{
  "head_dim": 64,
  "d_mlp": 896,
  "activation": "reglu",
  "positions": "rope",
  "bias": "qkv",
  "tie_embeddings": "early",
  "parallel_block": false,
  "extras": ["shifted keys", "gated attention", "value embeddings", "hashed n-gram embeddings", "a smear gate", "an embedding shortcut", "skips across layers", "capped logits"],
  "init_std_o": 0.0,
  "init_std_up": 0.0233,
  "lr": 0.00751,
  "beta1": 0.95,
  "final_lr_fraction": 0.0,
  "steps": 7072
}
Each number is 500 + 50 x the weight over its row's rms, rounded and kept within 0 to 999. Layers, rows and columns count from 0. Numbers have three digits each. The size before them is the row's rms in percent of the matrix's.

# layer 8 attention query, 448x448, rms 0.126, rows 311-353, columns 0-63
106:618452494453374517493454561473477472502575643359408435519538524460576580369423439492542554487456489508527512551499538471542492478538486362531440466499496403498589477508496489518406465487475448
099:633455510456540522510510466480567524516492469476466495541482455517553589450492451472576559470494595516474549496523492495382416541473460499562472501471469446485501483461570565502457421494491526
102:439415535515411508503534556475555500469487581520513518469510513510577579523582413599555387493524471507527552529564554493504535530507498447480491606513523496420461573489545459478572522428447537
111:393599361495362470497423574494440454581593457484388438533562416561607499456510562589541512446454581517522478427499562566543444491494463516559439516549501440522516582563502464536508486540441515
104:563500430556431491462509460542506537419463463458427482515508549442433398430484444471429510527434513470386453531437549559521537467470631503459553494517495581538416552558538471456559485518618493
106:427430485494412508459357531484493514486535514513518468499563463444484444542498521548540431425401467496487507486541521566614584495488523505527494553528455507521446488493528574566484504533458457
103:543416540520522520482545461476504586514576563436509482503540503479572590456500487507381423538427517466436476500458500536418517526456449549395442522455521392416489471487441489538440504491463532
107:428512546545488503441431553443399446596475695547470437498542561520588608502489495499665505555460510442473563487521496434488539544526439542557547494530509417501496487450499395441483496519460599
106:490536511492468575591497520444526510518439487528438519470507484422539456486410360478454528429526474507634546440476519531503540526522512573446555559421512504503512470409478481542483484506509522
075:595497495470539519572460626338583506402476443616483454437522534468543496503512508520481460558588367489483514495493566567494496619445468503571511537477494486548463418436487510538514520360464538
074:460522366367565468482535462433501500418467603399461560485417594488474518536483439476413557469406506447545448471435460456504467483574507527450526500442460592573419505455480486466403467531459434
077:474550422515528488386527492536461411490509552540578546508567643492395460426499425517477535438580431506430520495495492444499486466460486483486404470465507551476454475498533478522433422506557552
082:520384471490497546519551438553568465577500455504425549481492505491424463516578488534413570535509529535542506524521403523491507448438422507444533333478401538548493528407494498518488622532552464
084:531541516494542492569431499431436478498531367631485494540522523464509597480449478623436454554536484429466500390451521451496542550577565474428510542535515459469539530485500519474469546500455558
089:419482455440462392587485532525511509463525457543523535422457526541501380555557489429556423479447494523513492410450451472420522450509467507562451515430512558486535603459498585460493423480394452
092:473494540536418496446486475548508493482522586455452438554512400424433554556453490632421500451379430438522538487341441545519464575539574525410453382547462510488513578577419534466470577436508473
102:426528348464512455523463505417552572538528616579432481471444554658530444450454551542581551583512496472518451423503466531524500533550467593449571583497470461541514613524500470438587462614511540
107:359562557584490463551471624408552548403424451487493450379525575484554438488470361607442525422449482521501487438465477584425607557539525499514552514474478531571457489469433481485384572556536445
109:497387488465562461549522482597547441474514548438597558567587550397528531528615594450435449569476537565511427569459459476516476481555494500492539451605466507528530480478466432483497585565428490
103:589585542512458576529543559437507537484413617493446546490524555511474486542556447418654594490474451462507486476489462394500453461639490518494391569595539510438501550508481530457513539488496428
106:574508456473526490496483520597458590485557558492528391558550545486512522524664518442466510506541462486465478418464536502522487480584469530492598556522555499458531525453513531541574566568498509
113:521498509302472586434473483489411461497528521490513454453599531507571594489502552508522567503510449473484475474519574533492509496478470385511531534447533429373426434505462534501451531523508473
104:555406492490518545538447453509501509434486409571576481623478601475449479503465547510556446440530478501548410487508572556517548520598519562489465527578513486520527527468523415530554542478576516
103:509569477456570460467570457439448607555435438562587530532462445549524564519433515564523530478590477547430458503541550520498456531534489492467441539483538519500423497429430450465504537549518518
107:557481413499497551458488468573498639385529502406496584559432548468564438604475514438430472523506573626573481492435488579453556489451512578498492526505481561528547517465517578452516451436474501
080:587466518485540448522481629541571533436416521601547453501455433576549535529412519579436464557488481494495481534530456447506505514468519515527458431428483523474502481542480512549448525444462556
076:539536554538450530445481499519536505515574477495445419484499551536441535462525516401547483489492511481480516473475515539497544412475477445489491530587511523428486522498496500506471551606540388
085:567448558520472499489513438504491537470448457497655570481436481575524492493419494453369465398531506473401387597544498523527519544444435491565546500500465488441584482435443486476485487556477480
082:468477586500409455489497479545573416604579506493460449482527517521517596558495588457519494490543558495529464423470497494563477485564521488477513445483480521461511425525384488463488514485492547
083:573400512484539439463476508532465556471485535546495487525488495453457542504493558449482452496544477611515566392416536532554490501514505517583491404537510460443527462581557408589552466465516428
089:531514553487422565583422393527571495554452425552467470368537487396539522487495470597574451608489487443600532629509577429422524535583470519449437504472535487536496463526468522443482466558508530
095:622413466437489504478462486590498501452490565407518567590428540507568472570580433333524492529499483540333533454515552588465480492536556497543487497471528509481424498527501544479576482592479448
100:405570555485439547571466412588474403485562588550576463490518460451536459513454527447448428493533439529465488596439452441384482556496481466418543536556492469523441575407570542524509491511466546
099:559472442500506464471425463504434429416451558421455587445421423478609550554513564472455406461472490515532544489401542473443499460510559493542461480506495578457445508444505513536489536533504567
103:521492475600491430462409542466383544510544495511506586439449525484595468425602515507404503530464484478449504493438475543475523491563531447495465486473483489543498563532543483491586409446516594
100:417618491521526518486413496542519513611460564495512435459483532577579477519543491456547465533482550480520457530431527507422487556423485466503533453476558445398432460519512535441486493526473503
106:495641431422424499525475490544544525523577463449485513344464588464469499539511491340506622506488397498522559492481387443543487519472540433550523537516446526512562421471527482371482501488459483
108:391539407500522496538469461501459499400505564451482530493486518515410503524523526566506450539564502469509513570437462516441481521436524601624470481463536479532384401538452499549524515468540500
104:419464622472462484438518491429444490620517518469553581477443593469492471426457571551409552599564553526495567543480460398446505556417419564467390543504478454484547529602501584400483554479488526
109:449474448507407465447621456470366568502542563510422498496463526503462574500497578490392473594495489463506516425483439586471536578460461524520555575497469458437468471419492535452539531506473415
105:508390448526465504466544637560558575492399484534521499586529592452561432493532542510548497526551486562513550505541499484438539423400492441496569492511451489465532440490457468608558490506557510
107:434452482477569561516557414464526402475510525445460455437420474510434472549549493514484470498444521545448536474486469461473477461496530459489526449402487567605470451541459523501453516486481535
105:498506394528429568401426479479519446464539459539566567444502519530428391520540499545423539592522413516556481479536384504506492555474491491420591483530512575516486463511517524503481461521511484
# layer 8 attention key, 448x448, rms 0.126, rows 311-353, columns 0-63
101:512454495566448504550526430421462575495518459469523580526497524469473474527499445529562476568424469525517529538472490561455466491433595557527473546538494533445510486472448387458492525455522550
104:531457471617472534482483538523606542500477580500506462539464484464569471507546543496618477436513471543444589471436486522447482607550497529452514497537484458431501458450451453555476492428500519
100:502509483538562492450487477421623567516417443460450514530553533558467409431424555529578459503341511511356464469517599457560428414568395485561428585469519612456583617572574440506520509524516515
109:500421363536451552534580501541473578479522447521464544382569539461523508588540513402521599505509620500572541500518480456467522550483454565427523550393545508461535438528537557490547447482502595
102:548379348422482604510384553531492505522531548545534476516619517500556515482478528457459547498427465566467528496523562462362542479536455471556553458504596559498486528511422532526506469486642532
102:541510472494413581521486546511504490470455537524470493503619522460608536457481427481488515552489509562572533549428466516523421528510473478481431452460425584497555576531556564558428533513538616
105:506576567561477433442460597516478639526412443401501467607508515522553492481571523562479559600513559432506469431522453521517488496546432561489548493583456474432512481525488470449404536450472458
100:533489534570490563606520423482659522557497557478466530429531480430511506526527441510530480417397504497511530472523512490368528565482465584459502457526451466435502519402455577544526458546546513
100:550472427582582535574547566505481527441463523476451488499544376433539561517424478570526568534519488550485537457501542469503441503619570534545511436512632450566456475600582507567533515492500432
074:460423507414466537487579487478582552410565477490577525486489491499382518531516462425532636521403533555524431490478489548543530554581541463455452436550556539535544474521595478431430435510509471
078:591456472517458548496548472476417595486456389448458504413590461472504535502517554552516468482489470489454547527529501473498487426593531405461496553462521468502509523547524534467497505500546432
081:502528495473512533585478618538465474449546455446473356532586505462462571548541574474486462482546561469495501488533470450556593440541513532482501501449571455515584536506489425476427444485449573
078:473521546381467507510439386559482514404525476431476487505462415445523376484475423539505455411435603425438527479570486421475410550504522483389462483524462515578530466444524423592521453472456449
082:432547488407475472571472491568495511485425487563445447484541451489416546482509501539468459409445513567538426456532593539460484454407460496530518500436514505491543477505499517407389486525533506
090:556471482426555505474485347552543515489514579543445466524432494505480546443493451585482443480477499466521525535461509412557542458611536594413604386488582504435411558511537431504529526489519414
086:569452449537426549508500646488555555571499469546524422537424611446514485584577456504603419520480468477525503385571548493509514466474527535500568630506578475397473535528497484493491526504460459
101:483548514430598602422476451596503409376505496600551537516498518546451537540501498566533449382432506492591534583510428435528500587592505503489457469465488476526591475551520469465539464542503380
101:575564476445432484449577505571526536490435523513530557536515605483560523598561573437420572431490489563394577467521474414626572521514575543481509527521523451577382585461467490377489491472492480
107:352496506486653498529519436489514461567457580499517459464557496513432431522526457434520535544643420477512607510529458488527492529645477565537587503561488558466478495566557424474409477522520540
112:471587463582577581487493478558442437354404521458539463333567432537613454461467455646461523456411488517566524444411510583447540500478484496583479604576519461507523484546471521434563512514424551
103:520468542514452491513471490564553460564508536449504456522628428561588527429496474621465510505466560453566538440390516492539493541505468535581570533501546521548575500472538584473543504551561459
111:520481597533423460497481499373592456444536455488433524599565517517490529463546440551539525483578492488566508556484447495499503538553462419471448595516479487535468423571446454508438503436544531
108:426633510519473492517560481455467513434478473525512524476532596507533479508552463580580466507478559529365476428539485427497547414517506484600445510522503483484505436552466497530425529523510588
099:482517460443526557510554423516469528535452527494495512501503461602345483586524487561622568578530507542423471500529522443474551543509530415518469530529442555522582398486546433505460538605482471
111:525655447549495464573466498570499435435547520556535538461548391520588480438507522574515472497513564512470443496540588389443527503550430522458459441526528477572412522446477470427562601493582462
082:490604580491504572617500476499521564519518458559482553528502499425579533441451575520530527490611503455429590444498502460572532480486555394482395533556540487494497474410479488558486509558502553
074:509442504443520467441409534477443537530505443439494540544582447467541558516491480618576447485537467524432533530496565444514514547455578561551553514520472502484485543438481549472503517443442622
081:546437480614535417449530476511510475504517502524465460438582477429481425521520512508508655582509502433468504516454657489406497475464529389593472428620570484500520504583573590500594462469447433
078:509428505566534483531474545494417600365513458488414533514529548533507452479542442538468538481561467420437487597456466498486524571531487492527456477543602578548431550539513504539534519561410507
089:488434511518459447543538533589561511426553461474560617531574585440401536508545507490516478642521567438501559540492464461524490447443493497473504471559535497465490442490515491525515472577428553
090:375477456397601495446504426463431437466470548385395479411516490552556532502567493524471533371493586517467414499493476540558505445396517521411550555513551564489438536594483558409507506514517431
100:563415515467429462524460604602437589565551551538575564546448597466436503515486507531480513621553479476547437464530529481523482375506437519522428455545458539517528548562464480497518479583489500
091:481508468500563389633538507507556485471475460440462531533437599501601521512605458474576559512498559514649416392597547459541442519554491506547502492540457555521461567561610467528583523485540505
104:547555584539446501477460646444479605559429454403468509494545532551581505557456429389481514557613619541596559500531490500513502464451549445451506509477495514496463585423419435451533436520461515
111:519563429482427523484554467483469435535485502523397503442452453524515602561549587478493436419439472529564504563445490524418497441412521423469529425516516518527497472402606537573468467493422519
108:518591396513560600584541502457468469460615505483452550377441561519519473456431558614563513480393443456587522519494553475445547513556556448459481448495512529475499416512371512493535534453522524
111:502567367474401461547431442559526505501516570549406516437504475551511528533507431548409473456539423448509506547487515485487485602476482516489528533561371517487500533546482431423464502503440538
109:518483480505565569463544414595432421406511491516581538510470499524437507479451462509423452476630445444545521601436516482497486460507504485427571507505504504543473438615529479503478477569572521
107:518524488468502571420465499478439424462550530468549425433630460465424513507521537580551422571562511516463555473452492453501488548529545556500433413425451483449542504507534543414517450575461526
108:515473452583469554511458490508537494450523392551493536387439634549481460518541513614549394439571568548551508504431594495562416434518473474441541454457478549499553563538457494468461606565459512
107:534426464601485584600533512467491490506497473544585519523426454581541465438538520462505457490542463496517528464455505501432559461493564494477478527501436461505538435495498459448529525438509565
108:609484493497552545476558559566485583442598450479407535533489475477608571457514541567541540532534486540422577520523419618546552538390559460505467472376531506541482486488510446440475483492573518
111:467621409395549529428620549493513506398421514435508511484529493467453511526524542542477490493479576519613491488576558486450538535440510465559463493550437533395500527435484415477450516533420520
# layer 8 attention value, 448x448, rms 0.236, rows 256-319, columns 0-63
086:532565547469399564378428384497449481544602458573494542423394514448468528578573553447492470514470502516495566572503542484479587422593496522474430457403518572437431479550573462561492447503532518
094:519471525473557576474535559588549507423451516475551543455450599509432472564594549369507448528422446424487460498491564470558527524538525479532495526506486431559543522516519446428520543524440528
099:520418470568475535466489516614526474506442471485509517561435411528471480454492507532540502455551489554397497585534534539461548435574540477536474449492539437432472480410430463514553622492522520
083:500397583475553439417473520506589492441468578503581496457511561472493549499535492466535487579529487469510508561576515455548475495511419457464622508495505539488590519468452539501594418454438549
088:510441534541442549514517593469457460552545562472509443542519511431510448516522551523447415425477526555506481530515522498514548533493492546455510493505501439542564485458423345515475600536582541
093:503550496566440539488523514529573499552546420532486535409564517487521491578461531456536422468464566481527556534516511534509483537570512546440512433454453521534471445528513469542540426447460458
086:584449416439485520414465371504398598476603520451461463523454512414465499432490493484504480583598558516457569590379572438530553511446430482509499553589516437495461553456428513543493534510526534
086:493528540514476411555532458506474593450487440436575535411467525537479506523558542483447603590448464471628410464512491473513526566550566516470438500399481550514471489492492419460462459489539475
087:549484534541543416510407548467389463533520497459558573520375483530513545510401480463513541524495446462570559505457549437479499478525529511492570541405568349459546467526463384445500504472336503
100:497478562487482520458373457536592516540484474439479569550369481542467481460476351476464440571556397407487514595583591499520519487473523469602493461436537452559523524466445509542528552492579517
092:539474474471512576515506452516625546491505519602563490480489614457481534480443523468464627486450503391439512450538536486427498518533495506459577544406562547511505514515568574568427440518506468
097:481476491502499518566451508498515479572410524485533520492397489465530564478497508653486441531548509430465499529603507401601490440465498409441434437434450434452546494472626466522541494531496604
094:578514500541508493518472495549515404480477438464476483536500401509538537495450507481576463475460500465486541529522402454452553512521437514599494420491459517490432496400497500467539495505483490
085:468597507494469532501352539464510580521510512454545405499422525522481471450447431573455559439427559441506529595488479417616459486535504571514579418542505459478468498438534525595411537576484535
090:562553498436502497516569493506464555450490452531526553580463430551406478529414557448499501507464497491536599507425577617382581503559472531529491516458548518443441531410530489504562600478413413
085:461569435455605501509531498615582538487476533512540440553591488474402448456401473471501543546481517476444472467468452517486564606449456552579523507552527460388507534565461556417460512522486431
089:586574382500519444552489399391555565430459421536460570350510547415525469635583477432450567532440552566434486480582528517489451501461512526504475385454411520546484514489602496479470454564483487
091:537505560453492509562551556502560508414493525535542529468463591473509507511550511516500578450496564523529425535446566440469519475578517491554525501491506546525527528488601478555498492454532537
085:535506557500532512484451524544438523545556532516516374559496486442441495474525524423531445550480474477437509546531497510600481496477491543490507466534496455392534542487447530483460429519537503
088:559472561583644444519452426424484453395450442447455512571480542479476471446482481399537498518466548515443471523492457417524470547566473428456511428573486508508365536453474499532520497498514593
092:490449471449409497576476498570581535413569559472527394478434503404554578580536441459508497435498468448553488462567483481524497506512406536543492488443512508513485481453486524461406423525503471
086:521465498527542513522519507525582537531537482499468524544620536496549400521449485514594478555554528484596555506516522526433471467499552406498519439491434562506517470512552489550499494464500571
088:458456450496539540455463575559339466410497438526575559519601440503530525550534486376518567590528558590588446422494509365489418496561515562474472517489509501486562505522580435507532523547552459
087:419472485494485534583512499585501498499547451515473569442435510517495486447522534485524527506503424536441528405490503447435445545463419506582526431466528453458511598583449539407497423550416500
088:507561531552424468449515434481461481543545464513534631530486555518567500515539472565550511517373546469560493432506452511514531501570490569535478485468420506467406482511581531545516448526496507
093:462562527574575427479480441520521476485499406458503554497447477488503380504486404529494476512478547503533498457387400497502470544483524541543484482497504451556551494484557510460544470434434488
092:488407476521573499486387414495516534454569451504605502506431533425511479365480476517557503501474478465506520508547519519480536411421459527535431511465575475467536484479533417531503529457485506
097:464456487560535455468546504486555524535440440479472614567464566544519441490433443624549421465435545524529410479471492515437535487581504464469397539507579480595583502467468449547505500388551465
081:525537454520532545524505462420500499479607409538442511552501620474470548471528477502502526471557607574648485508449496475544509593571554637502485531488434556543597561520487455504468484502513463
087:532492431551392533507462520528569546461521459651528569508413552543479525543462528542495453541463492448482469490542438550539459507535529425421477504619534477481572483439488473526532520462540553
086:574405499506512573606567527523398527497521548479524415410536481527500422535475587542514562539442544430551450520486495489499436469487557545488514426508522516456578514447535411523364450536565499
084:505444479473447521552443504440376478607566564489441490512508560480475482427567500553463484541560514496514558444511550490475475537408489510543477439481473519454488535490560444595499436604537509
087:471539470524520462430540517518456492406507465516400410366498522484533432501574443588493494461551576599502516473448501489515554529463547438494507503509512533473461571556512575447525519463567526
087:437546472537519451502532605497560523474464464517583397578485482486504513481484470495494492471559459552477476512476490447532458568416437451521470483481357467511473458454372532386506505492465455
097:464385538547542522522536525551428453498536559563528427521574477566596435489486509523571509492500604554548514540494560517538439538540519433529507507487537528455478498511565529463470538370641455
095:469464486514455591479438554520407462376556559439459451611542466505621593456512496389546532586542454558483527501571452499476571464496536470492475392469546519435465431442548520596579450547474455
091:566489469546489441516558447547517497539418531477434500526477473525453426532494491581567459562509557529565517485507486527456560582553558467585510489507472499490478522496507523467477495546488536
089:512489440542553518526457404510570542523525532452542627496392461505453530427471507463496489500489430505538533520465487513568554478452488533589484597471549424501530558546480442524494404504459453
093:518519500423502464513462508508472449504448504447442590498565475511413434509532452458435421473418546568425526483438465492543481571546503555431573569507479448535555498511458570457512460395553529
086:561527510526448427474530498550455473430598566507550442523408525448562533512563492492542484541401505470439429450502450459473511464439420554447506556465431506518392526508599411489466467416552437
088:523462554491508485489486493510605468517506522457486581580536600539525478488508555373564509557460504541463529538461506547464453524383501366505581533572480566468452473445428540524540502538499523
097:547469478469455519529549510471448528494451559474394439524571561549465583593490493567461520449455508547532523541581451488474386462415460543524533480537466464546461498561448500502511513481608424
089:538517424572497536484455516483457504543495599609529575541486498496400440469438438567541570504493536498455580488502504381533440486529398559500595508557504499525579505532538469594509529489482555
091:488440363545510470381469527438533520474473423428495576518461452536551468518509460505583539474465488520458523461576534565446518488416564527483468453511507514539501504460533468458527553489510422
085:567475394518482515607498542537439460450609508488452425453539491415435577516396583428486575558547600507517525548465441462541552459438452481505536487558453488580414491409471491561473512550504537
092:517504510479421489442491647505499638460534652477507466447495423534472468537548506606498502497539452493528545485521532474532576506603519521473446528486511564431457487502507485481423549547528548
096:412508491483499538564464437459507493651549470478524491573517438412559471422481486550513443553531492516386547482539453546449506557478518481522525478517491495472519452452538489485524473484587474
098:521460525443414495582421458485495424570558546536579442540599475450481570470498540541485487601615451460516489525466431457490370531476522543499513515339488530495517506607478501532381380569500546
084:495460537596625518512611487525524453505513456421482565486434509523537546475541445463492483484538487493566489537475486563505469501521510477561504557492524433529419526536512477440530425472539567
084:447471515552516472458449411411512482537502492510533528434545553528535447454537467509421579452511399434495452468540520503628532429457504485532491429566471422548487456383592465471544548484513588
087:565472556445516469529534499506453542559440411561448519469537451503587488513499473480410472483553519471484572474518483527434557460515555555475473529527502544445477495522417462466465462517490438
103:488489469414586488550557484526437473454543486536483517551544515607507527508494501416516531507445533478424516516460524481522502468478477527514505520537509490521477490472429503511533473489553529
096:555408469494492469545517465498574540433429446537430522517459558547494615569504466512426529524543423588497479531557522497544572390509530486493410454474442477594609521508601440523509526492432599
100:490512552418493561563587507524541446464456508476535469513553587569545539580537590473508611426506483465537466435435505515485533477491537557517513601500447473572505521477435537453454513495516569
096:614494522450409435579471456537517411488449588501537520539488496386514440490517512452401554573537533424527471466517533587551484445548545446467516489512542533532557507519485525474422494503505487
086:422534624579465504496571590435533457482612541587435440546485511426562569447478453466568482452551470539507526534539378486496552487544546521545511446461544396583511471490487512452468405463427511
085:525490450489511506584471500436474500532450443457522485514530453506429516566455535500463493460514508490453450458440507463600487515463495473579470519613420502612500455472510438520480498645541520
088:440556492560492476579627535425502553396496449478457576400500597478545463520424495466407480379477479497466513516411555478527557452497550568520513486500527507521462574448535543494405475512443535
097:446455497442518463522509423482546507591547349487574537548457516524531539449502423517519465525592503449521484502468460543561543477491392456573425511523543491488552496494410497569595434523571466
090:542472492474514530481460533451531531580445502494604557518485569567486533490444504509498609533463510492540559494522549590500534495514481507489493466481534487520449521445469437568521494554535522
092:494460556456487445450584464487376489511474489485484496572518459411505477491498473579534543501418571469557593535451450519559505523476560515504507490559452518499395484479499444496524496516571552
104:472541586482538503565430571496430505487476493508404622498567509493534538500501478494376477529425541477473496514519431522548597498513526492425589505543493444506449536399537571421536487562417479
090:542551481523499454453514463533601509454423451523525564470430554543407479551466563495397524415531430445514393409484449399450599476554438513453452599444460482537472553526486480546456420552472469
096:583454514463528536538564477532502489528565475464515488589405498498519566415485493377345364519516418481550513559467391531502505446557542545516510474432519477527494569519395435412491438520511429
# layer 8 attention output (transposed), 448x448, rms 0.182, rows 256-319, columns 0-63
092:482442589523594549514579517547513527512456485457553565476526477559589485445392508497486557495560489504511565445554561409584519538444466475465523535481442466544477452494467552524494489512478424
091:486509530613477465576587446575503536512493466445458533513492562425551548435514539485522414547524471462462557358521422440429489491498438480484481497482445350428565495457555498518407516460519475
098:559505503429455531469551474527480391451479518533462532536434502571481539503502439559539461466481473478482591521560491504517430534475452499534503510513480544568505511380507522529451567491568508
089:428518452565453518442491460525475525514498515442577547422526413357452585516401516458483552451525483402509533436500471604519456414510466498547497486517483519525497481531479560556482576508480556
094:515500527567548491535456418447438554479436524516497486502467489517604474532387510545511482489509587569571499545465447505527481433572529479555468591515471490493565539503477573546384535430531482
098:639520468507525489426442507394441473511545411510506481489522541443530518591492496555465500496469508533547482442451497512569370492497458537535479461484482501547485415413567550517460505453512491
095:513563494504431483508524389408422478487552565509536580530512488494474451474442551391489447441438538473545477543505564509489448483527511523507568450505465514470460475559506561514519555557566588
095:447464478523475459508469529503448410449404492582505519514530543506530458502490508476426461456552568475523507488496521570514527403548563538608551434512481512549424539464538602531431486472506462
098:491477449418463496394547469491524447503536429480563478565494534463461490524466502529530431505473520519613460484383435608502524558466553428559440399473492469544401508443595439476492514495482600
093:552531544451525477400484427590537573478583545531513439486504435610558539540488562374526482512484514467549453433399448552502473425473445475540540478484450540479540496455482539570483566528492486
099:484531468417458558522560572496555457463602506517580515476402547464434519480522510499577484536541568456509426465496454440452449519520559569503514556505522515538531499549561454441513488471561597
095:478563530522511482446528442456543467514475471450473493577557513524441419468478434426546435534549582481552502525571462471580487574518471532516465495542472521583548509389483506533457540493574542
094:558464542481470475428594473483470457461445463500554447524535544504512466439487430504565474460497469557386519426443512564464524503522500505520576413514523481469469477500535548459468569557557486
093:399489502418530497508453519451504504540503530486440529540407524497504512534459473513411562472516492513538464480519529468596516552508534482504621535464384577545426667405503570499562489444507582
096:403512476522487460487469523494552466556430516518444516479460413537536517491406468492527551420507418529433441413461476457465492462510545574486386559440511456522533437562607558522551496474504455
091:518441479537510473537464544530455543480503485531459528471434553437453541418443493504418536514489504402487563420507441497480445539576571469383512508435425456582619469508511453550484439466442559
094:451553432591444435617462491532466469511420374549499516539491567421568419523451544585418491559542499495504566482520504420518467529446500383497425427503495468512534457439494552413528512508471517
092:446485461504496426520421450440538566593544535529500466463542435525510405459487621566515546562546501586490507460513499531410487508454465629504515492477449479551478423428487528538519482460487399
094:456523507502453494555541499570461472534442525568505503483475500488525552494499411515496472455445558518540531502457431448457494521503514509472485458562455517512506588550484490557610452597420505
096:579521491443559461547492459531613536570491411603451538534452466539485497566477459483507526433445541436535474552537564466517496616526505520520502480526487479471493537493529520485524535518530571
094:443506549514458484514568512453503534524556546482547505471492629450522479511503550541514458518458570502522452557555533532467482491525509478498580494531580487484471531465614425494647528523423607
087:549482490510489604419490571550517478485470443555481540469478567522529623513464478461547469460512445605480505637513457459556547513418507455466554456561545488518506456583495505454464435416438559
089:516550525533430428526517527445427480634441477581463542530513536540506501465490497432386540501552511506574509525401542405573598477495497602430384481511576485504510512518512511500455535483475394
092:570491475588528514479542460480496525538426523405530452483625443448434543437516515511574422513539504539466557480461501454575512523344519569431528516502534464489550508514503522576476468500542489
096:468523511412536485534485518521549496591444375468489511522524543486525507495429557558526518557542504505532515483371482521557441487430491457497536435516394518644458451530468544476563500489560503
101:483564518516532470541562365439493428512462455590451500499463560435463435467428559532436463481477466575494474568527580446410527515500491522456452528551500461539533470448517549493490441505506547
093:498458472465474550456589512537458506527553534469485574582448528563578432531497511489548450502432439403524460555484463474503521476602439462519430517531451486499483512495502564516562556535530525
093:547503479502589524424468438542551496523455448483540483533560467461514431455505550535498497477545464437563480449530472568514440448599358473513491439412458496432583533538513509503614465486497521
088:535450467479530532506531441464484463511497520478518501514525557508551365441506530504421537569600445542472599433476539487562444475470500547452466486521466415563496526434487500594505475497435458
092:651407527494451533539474430491500457457460511461519422497577474440477482482614461495456517459442510576580475427518575459446474408507532414519526546502524517551532578491522494456560532477533482
090:463485531523557459496445480495467522391521511463569519530420548432481525461471398539491516517527530498506414549517446460480479615576596489568544534437593438367503508487423532481531419497436552
087:368539463504524474529486484466544484532483521538539441445447497572461467505497566578575479531558532476477565501432466492524395455443457540477541494467509504440475493447403509449396469473468496
092:500500474526440592534545581443476530502485538530533521491460484541499465475540589508487476517495611494442520514592482523584535566570558599527469551491450408560486475556495505527507462470533432
096:581480552513497482539430489557422460480539492449438437465542520503479479491505538524540472516418451475434453495519391572537475498542502487443517483496477516445498547516573476447448538499451494
099:441495433442542477440551601488460550519545503581457518525494528453467496559584426492440474481444496588599425474585596536458523461494413503471466550525542424485524545549404447471492559497519579
104:510478506498515590458621507571520547571540518520478462453518550516466450429517458459588476468481574509515555483482551491568569467521460501436523488503583502510454410536514454447507547520584526
095:401474413477444396463499535422544503521487465554505535462518460555495447431439485524525566521453478507348465524500569471488480425406513450429529470427574516542454530436471554624399559491446514
092:474517458395500488462443482456485493499471517495508476560568459543470559454494536577511540526541557502453528444453527502577416528503416549479470510517378549496577451516531538456417571463359584
093:488542549513584480504525529475550461484493484568559477532438394433582479547454496501452562466537528433568569576482541488403496614487478569506567515504440454497393574460432528467411421481531496
089:445535533455606441506465519482524479517441537512498530550452470447476398449508430533510557392475497467570521579547548453446492522534559517488522520535485491567521535536482648562496595410521559
091:569424522453516426524521537501426510527522499411514428422484550576475492566499451547500547468521525505472499521538439559569449436553473577513531477505491518473473575536440506465578493396541467
099:530531543553437436468450561474478487499535533566495451478495438492540568560596384512560490548474518508533465547498517426450563554401529523461502418453436432507455542591515548467424463504527461
094:515566504455453532550485424407439502438451490468472553560500466530472468520463551529508432558501401427492477455435536401542568557424545548478529501519479481551453433578489429476512471460479423
095:578440468467563514456509431554459473561494454533469491560502577564471467427530533457430589504461539470435441510564413508519565524562381440501634543442489522531490456465556555510551519493516544
096:489500541448443434550492504474451504534567484497490496516496536482524470578552392465506554391539531535590528584476550471511492488416509540476498525510459491528560393488478477490473487555516481
091:472543515485535558580496446462413488580479493479500577501521595422440561507481403507488506492449566424468395535491545476559472468481497604387492561518630586567593478453467435536466467463443484
094:469472475532502469406488453475532474435526541530442452467544437470469534431515529567552442484534395468459417543577466589504508422581526467495439439569549511479447362483472551458586522483507461
096:536455536512494521556610476470404532508512588524482529595539473536486575434504463550630498541526546538591482452508600588463468525525552506511511384434458470521583511451545498479426439508433523
090:437533459552474435447571468522454463480479487577553474477580508522540397540554544434440477515515514481461530459546522551498481459449439478537521478454513525521543543503428521526548496515561472
092:514479432482637525483510472523551563455465469527478438458450511496486376580505546548531531498592504464431473557470551446446517475553584462480476495403598548532509542556483478453508536476492527
092:481512544558539547515523475515546496500499455454571517594493507500527467485501477469515437491495524488526489497510522464551427467452522491466539407430480488473556418551570542444451510418492442
100:662370445462500610495531538469546578502574514475484432499461511543532435471588457486421450458498413491496564502502471564462540416474446411400622519531547453536412671444483494536407526463550420
094:497491345549550486429539529568491501530428518531509475512491398584522500527548536529501538542470525440366508553561514467479447512493476437506509484416538474381574516418463506491546551532476522
099:500437479580469459448424479485482428502534531512590577421519469463503525500520465520521573584468427471501541478566405475484543502477493416615462464567446505487426539488455450555528530550477584
095:466480572526467474496508445553498500475517481501552454423509553562506493511361493469534501450462510518483373519510511567561463494490455489458546437462480478572531510496442507472572503508442525
093:540512530489497472536505437567436554479517522431524459578542570521528482523491482458472475472570462487508558474528414570481509564468552519534452444494457568508557486538545423579534488592478561
092:434585455540551431503442491486470475441558494482495549557497530591539414499606496511501502532590502435504592489491498463557477512480470568350608461513512482452469569561440513399464492458570590
095:460542476520526574503423514541512468532423450515480496446503421533408487471499503497480581497505424470541465484416522552538479536571511499501558503546400444398585538545614490501468498475405515
098:453481407453531475583478516476466562413487514467499456570478501459475441615487480525497502485517490502504497479533526537492479438529549644544600503483478517438471493425481503417514534457505425
090:500429471419478507488513484539510469511468462503479507498446475584549490529450538490545562474459370574491499500553452483558571515494500521443438479488408493557471508484473483477519495480523544
093:522499454541497545483501491493497412479465410381539487536536484590561468552496511481465509416549450481468475452494514482448463511564495551440484536499526452530456477541536477446529474501502566
097:497572524566575532565486558465537520449547452411425458361519445465449470537522441506538551469484547413448481484440407455564552457528467438599479441456482510514427471481506548515464527469472552
100:440430484482494529562503449477514494425492490496496524526480434516474525458531496529494517552476511483373509519438424369436517524371542529520438457572452447507505576526550415438447532497467494
095:513435491549543480482461484450495540442546507554441487471595509493512501484519470465524479472546441464541465491522551531529481427525559627607507496509517546492547478475491477568464590558423559